config.toml
d_model = 128
norm_eps = 1e-06
rope_base = 10000.0
rope_fraction = 1.0
qk_norm = true
tie_embeddings = false
lr = 0.00449
weight_decay = 0.075
Each number is 500 + 50 x the weight over its row's rms, rounded and kept within 0 to 999. Layers, rows and columns count from 0. Numbers have three digits each. The size before them is the row's rms in percent of the matrix's.

# q: layer 3 attention query, 128x128, rms 0.134, rows 18-34,82-97, columns 0-127
# k: layer 3 attention key, 64x128, rms 0.132, rows 18-33, columns 0-127
q18 099:561531392556479494530395479431539499584478457426578547425526537523436496457515519545527514522591461507469524519520463559594427457544541472469515500574504511477408528547547516434538375580456478513442503593464547441570524658516557409486491584496447476540524579450592522469477457523534483480496491444441451507530556539503504513525479549442490523451484521467600444475428524458551504481550
q82 076:516481403508491506538542428477512354517469506526477443472487388464504489483472473523515425568466595451454568519536427521487497564537409669495468445547486496447466589599500483447493455494501430485450446505478549451532509461508558518479462437479548545532594544431485500522526487515436587522575568563471482540473508537506564560515580479496484538469557566458535574513520462475565395531405
k18 121:469436534490494496522399447493526453475406556482452617451385502519448476498407513550488531623516523540440468552515487478440450603602478593626485520491461537514501564515463483500585467454473515543430482451509478486509403527498532511500438529527501466475484535497550505510480396513516540546409581543545465474508513560519442526424485463613528518459559430514527441437594507448524413503459
q19 096:476458536450570604464610433509534473549445475532514377509502626441539563549515513480418531491462515504445533425580573522465554580491552492519513464421517510476569524464476503455463406485494421429548508482521595529412526549474473508481503496374515481556548474538524523613460480431479524542575396529483534533587410488459498487527473555433497460548485498495449458519488519503436409506455
q83 091:493436528538462511434518420527491568518531503553473535552538572563503574471497402421491573501470511509523576416529494472502547547499593439515399513486440443417540450468541561565529555503470456555517611362459492498506519505465575559621496527539586506512516558556445530386484519536490408458459532519521434401525464495474512554449537443485467476588517537583505502526474512433439557512493
k19 106:481472514495457441471462503535492456447503431532527508446433485510450485489519515489527452550491532575446529599579554508481439325571449534548496516407488527532452556588509516558498553484498499527495526572536429547634450563490570568486378506537496459456401500429538479467513423586516450481418512505525516567453497476520521491464503453625490532530450482421494452413540520441510473417550
q20 086:480510606470529576536478513490510388544453557509528581441575491488563449497507456550459497501665514597516510568472478478518471467514396470487496546471529486550402438570512454536468461449482577449506529487506483526510483455479453577374509488485450373475566483529379486370428435519544507493561607517519486504529556514504554509496442522494433526449528526460497544485502494450536549469436
q84 110:465411525472429414571491451556500418451419446442481461466546499554437483449540480405548494503521526458502493484443440452553534410509454480542530545521614513479447465471486603532534601519454481540433549589512615511620524492439562525526549411476534526471563474543453615478551416499500505535534517517541447529473557496512598495491613543576441538543520488475473569482516485501502527507449
k20 105:520480533517572490452559543466515469463478525531573507558514480479466612597612527596549475461481496480528475411480564384473608573415575518518516524542609510436516587464546549464571464489526508459467512489545566469497549529534461412527556455402543521551467522540505435473492612435574496499550463552498522498494537471556501404508387540521514508490489505569506466547408444537495570503467
q21 116:457438537501583510486481555570412508458471495550488476463530520508491548535575537488511523493439458548495486554562598493517482514395576385493500571405395491596564528378461507453568552539479526440419584617625514475529565484431506453539494483528471543500482476483412539553492530378405508517529459516502551530502499550544482496525557482518518455464473498448523507465540398468508456451532
q85 078:535487519506439523507412410528551521462442522493516514430480543579413465464475470497502495502513546507489485514433522518493533504588491489529513488442538558433455595489558452396510388392484493531498498459441483516531576565522520445581540382514561547493426472547452523514468509374405547556422502527449509435493545561544582530440565479486531552600493579547521480482576482602478417556512
k21 085:454524507540480549507497463515463425503530507435452503549475447543514452404486514466504457516457551472486458556473411533456468454541378493525465569499536453460481388482575501564426550519408402548475522644470504461472518421521508561483546461398500592554499415535491546483378458589583512534579463536482497548533441513500550518594560480541540453540555495512516547519501575487505572425457
q22 102:475450603417541548510518457543511485466377602475604460455490494464435494558487573528483550485444507465582472458385585455464541468488474484510467502452459531485514522597430586498507470462542519413537569648467473456497545570509495460532571482549481470501487527533411537557443535551515516537559419432525537457581435534496540585458575546531481537526493479503464486510496564551421571465463
q86 085:594504506508531543530501426520513603554516447556589505615563534482461456497555448446461488459469466429478455457560596530512518463481497384447503523446529463515538470460510518539501533521466447543461629477575571549527493475466560468526543530431610458505576491490486510470581506554528485394579621450545457464530541476470587583454564456471576491562476494497452519484496516608474552503543
k22 092:515520441461475439455490540561524382502487481563543402441484503496437535552542435497543444549530517482534486482477409449600515536430458452480476554477564493487469529409551478435470477525478545468481537515502500483628570506484504587516605480324532487480449483467434525540494521476472480524507445518540520537518509406464547538608584521409462521425498528455521555585491526404505570549434
q23 121:511499528493598524534556624456416472567484500520495529367569498375534465539507465562422466446516507477562492459520472539466447519449534498451467509605553549531483445498520456512466506417455467448562395496506519470458479419579472466438516586488533460575518488585459518478480502485563392437556474440534481460530475395450482498506548478456432428553416535465475534587442496555474560466533
q87 092:442457374498542564482453510614484481454480519469574511476453518510441576451421602519506479605391484576521535444452463503394541582610399565510540460432549578456466563508446512458567497449452500502493430437502511558481418514558500530478465439407470459503508522414530480528426557524512534472419542521488534506557477491551414516494423519540508486479485494492559515477579514487516437446509
k23 092:501567454577407512535425600504561442532467585469470532513484496419526486437438512487496484532464425480410539539422521509506365489471537459482556591509362430572392431537484531521486540510504470578515418527409511524571536523535448569524435484519566531521546535525457464484475549549629418507476525506543447517527502549461558489483514397532515484510531490485508506509456538602513485492576
q24 104:549516540472586497514440526557615532474547516602474403458507432581523521465525545504520556551380482566427459499552543473473548516486445537515540567469461507449504497475458445548498569546552556578479459522490479469481456546377556436582500477517498523370407483443569508514436529413409569532522521564515510563481429519579500477523443489554524479461432499539501424424529414533521475472475
q88 094:467499454470492417452516513495542585540494490485395483499556558533406470495461637457487486588478568528492463482507476477435398485512539559411503519493385461497574552478505499321537532568505543513513529480522567416531462521544463523496488514520451477449531582387598537586462447519471505507514525408470515425565539541541541615511423516482433515482454492441509481506469517482495503465558
k24 094:563526375550436466453422447394542526494438498368534563533457433411498507553490576557518533431535466497469438465468409558505499554475599513594468476485428512485463536529538510480558439520571532491501474554523443553481438483541445515425478561507580500542508507500474463590387458506508477531495485435443418518597543500440436470496569429440467517482563468502520464440500498503483437526408
q25 108:575422564551542528512459492510391559399440481485483543386500469448515462583527488520474483470566552458438460432506362490474508515584583591547524469534527593451569534459501517496503435468407492504535423484577448504497446561557567515522497528550467411425475512528464563499637464534493461459494511444458582541594504450490497528512515458487391469469538533489555474517489531556533555500506
q89 106:492528498584535597508522550503390468488425489415551528494474525469471498547513532591499420503518600475459446501458497516542548565502555574505486497521551595443531518575484523562476562488502482398523562466565533536464492485596512451433500541477515480526502499493556538405501536363526463569513533534437452437644498499436476526511575534470574450407487531570544583543504503620519531470482
k25 096:549470541363495459493426402478526551455449551482539500518519491513549541503525534536529432484524576482493553483562495420472477597440453438534560486524572530500454505539529452457449555457514489498502480509540503566566478510568505432420551513495409623489590595504574499537456518620540497513512491512578453506523438534508524509513492550416552540427544469501612527579577624561474436518545
q26 100:547473451532491431412536590428494441508549532461543556653525483499557469538453509452435522469558504478540482484447473424504500418514564583474540489574587486450491570563550561432508487527552514512520466444496514516414538535588502521433533492538583452555495489520379573548499522482599502439489457529536453545574426496465462544481388563487530471408459555487442576540517509546525424497453
q90 097:527530491563468538510507582535519420614457580498520531503450608479527413467495522516514498456541507467553301565626503561525523508451468505519514515528468510488514398601494477553554466435470493510430576440507531421416519591537522527484462495529478535602567488465467615489484489503540508529502517470491480456583437471430539445529561484497591424484538476468471532468467546478546515549547
k26 092:503483609512541425472539547576475581467421530440517478421535496520576487492490549485583546546467569424596471501468542543412505541526431528527445497500581664499481537553484495568518479460472525362511480495487422506498563545519481491459580427471511551562489397486529496474544556516511470540531504521509538593595518500488510459539467524493561591433483455490596486529458545548546613509492
q27 098:413471451487441571543519524524460484368405542501588551569433530499523545491530515453428483565417469534533507530423509514424474493504419511510500533455617487452509503468478531417530432487491465509463513449471440476542539444439438519630525456556472551418497480470468558521431521415503549542516473569445519534491433505553435531509494547459469489472482357459480544441604567475537411516554
q91 086:476430483437534508427462445500466528529583484539612476501533439576513515508425518450480498534538550592398538490490406455489464445592551513497530481504469468499534526478487456368547392518530492482594434403485515559499557490421471532417488459476456466441458484415560479568427435464437459411445559510552510518453518497497481570477515472540489515447465400597486538447553581476485460444460
k27 090:465486455612410405518515481464557438444468528490512507410494468388538466461446458523477468505470529467457476590419523521501495482533511561576537577494440586551443584571495467540508544429468598520421514560409463552508419514554562495426417509511484505583449540603536505531458443511500493562371512493467528507454489576494488471515467461500368467412526484499535531484542576482504471507504
q28 093:445559465470408519559461598490464586601488549496413511417525371560551496491508536470559545539536482491536472452461448414496548487545539433506543551522433444542411560451532499582564594519577520483551531446516530478507503557468539578562531481608538536461587526575466482463509442526551521489484492485525464484540533411495446489471506532477473453420457596540370504564488520547458542480470
q92 106:509539516512546428528483551478473543455461421487512509463561514372442511531507472524505522443492410450479559458540430522457450493489472487453540530555560607464481474587501539483496524484510404493543449496468514522449485529565519480400545551497575429607567403616393478437546533476498388419499510482489470449552506458437579557484513543443468472586524527481551574557437473578481592472467
k28 093:473527526444493495494468401582510532477478487556543401483466535526519526479599511474592513571495408445486449549495531498529442513452463532467461563502541422531590466508471502527536606489340552490484445410406549527511525472445570525528450451495431614443514469449488542550539495421449485434535552532522479446439544478495493503516531540513547580605560496453553537481426615509522527569478
q29 091:535491451540360502455533551518430587509623535542541530410468417512473493477539440405543568444533419485478586474519578521443435423583475476459569588527523465461410517524434500495544427491417507480517414501428504518492497404499483513524518552504510472514483528500466598462556489467439579480527512553462499494492465518389445458505476511579481485580524425537493570484500489478486373507489
q93 099:486536472485465443453489536543504484594548537467540518529532379398456463483489528525461564547448596493469440443514533607441450551467473517476486470619542490510602548472549496481439509562467523430552474437476548541490399504570478521420486485600483488460481449608478433502415524549472454410496545493484558437483525422498503449426499458481465568546553453519387494522464553565575476493430
k29 085:452566540502428453498537456498510513495479500457496565561517548458567563566511478499516492489482531511509490520450502501365385521548536474512424486482449608449586489480598525435553458541485559507574548503568471486573425536530438485483476540400565524396485579500508460617496430610410460565489448451526422467429449528523508568526545521468498482452482510509599496502473476455458509550386
q30 123:431474437535526469499533343515450451496545579515522459436421476561498489505514529431488467540450487581539581529516440466498513520491412456520465515437511484565564455442461450430523411503502559517418495612437480565522473457406510520504460380466449460481478526480572579571447471435457569510509502569516487541456544569550510576606527530574425462485551467504542482433584513448502444524502
q94 101:421497436490468417499515526452516422568466437508512425413580467488472423523526451428482505479568451454521528425535518490578436404492524518460512447505401547532441496479517510524480581453530566512430440439401619485469442598536556458476486496462522461560532497537526502526559487530534461503486424334488484362559459517480514543501517512481499479566485507419602532546467534513472553481533
k30 089:528497511443434553431431536576550541558533502463510512514495446540468458448446622508526521561517539439507537553520447529489434510479558442520544386518342459405525488425529529506439511484443594472444461435549512544457504507496576429519529482464500459484497516593475519561444512481427468491516500432547381549557512518516555483471556418476515463450451615398423551499456455488503444533555
q31 098:424507410559470436393519502490465496441499640469506560528377469446507452595414466567429526526463520497470474489452370497465480514497457581506519431531536480500470503433479511471564446525462496617480434404543475533483469476556474518470430537500488510473487508411452454512491483525444485418411437579515561545469424519443438464465413495474436538419474397499548513504539476469471471482513
q95 106:386518621479547494501462439565469469450475504466516477532515422521496574447502499456529520545403549578519551578458558553429483511528421522534508543480468413597425524564428529457439502443465450473530504582533514559547551481494497514552520496551413442529499474497496514539525506520484563451507559486537559554381513545548543516469514542521464564491499538337527530440585543381562477457444
k31 104:475532549477631500488568501558526631535567421604489506547525530465590464530606501492526469465488596596533543541479564502520442503495450523454486526561491563445506571509587535446407475494547449386562500403490460488562437511523439491495532584464447369548489445447533512523498564525457458475586483478445485547449551541517508466554483546479497500432438520466562530486485531513496576471478
q32 101:461538503430475435500549507550464466608501455506540465521504513583482449523409497446599428511445436513439426482477465423404486602557460553481527533480522502479466439584497544521463434505492493465467457531548560460430512507485591472532612438476570551544492548518479500516508506530590492469491543629481378492549551409444598521534567537465545460520622538561454505536536518499561502494466
q96 069:520535561472559497488527447509357488458470553457518525527489495511502546539516516435622604439392427503429509542400444485415429516539451428485515594507500497437428435485492545477506589455489483548514538438436500469472537426416560460582517464561539543441469442515529538470590524516450445494438451500477528522464440512416440545476440505508549508487551563593475473457611525476504537556530
k32 119:536433527553503499571576548397485490473505451485484462470446483541501471529516503512531556428499535426575537416593526459469515454533501510460461468526569556516499446455562560570465507497672469450530486507475493449420598394505517491512495474570525546440524425607527451398441520504422481484555442396509492507445441429515516540479370447461531517476466491542513540550458470599457493540505
q33 120:507433530478428516454505401534476443528487542522523528526489456537444490436457567420400499588435497553423545515561500443472552479530483492483527538445573423477562496514428512443535483568499557542493533524506540560562457555451599578515480445551453463478492550417602541603555490543420510500469582506566479530427453534492457553407537481527506576603506529524448442416506572432513405469473
q97 068:539425430457551526503472411523451527536470524386578478485530464460447460527578562539517592514478539529450551528540504531496491518530472512414514617519537535499427476435508490386583475432570491429536516568483528501483488444567495500458540484535420409412569414509527554475450425443476420500475542404453463494519420427583437466487517456548535491571566462509513556418554528561527543475530
k33 095:467573476476511526539596508559458532507601487434424464503525486556536537475571462397478505508466481457597531481458466513554505468460481467475447481493551476487510568410522486430419553554505505542457506495464469460437562417396495482582529392469508495472458407566507426517556480387453466590546478498488599517464564500565485519560434549435377493433526482456475533589492522497457469580444
q34 101:430573470431547598526437430526548607465597539600465472458539483467476558449544462430500513449532507597580491505532489534611526458499465505497554475501525434559420573539418473522567464548460486483533520503502418530523485475504521508516453511443391418522427466467445379464498540543473556463537428449539493514403538507572497495469484588470474553437467512427519566480442470452448447446463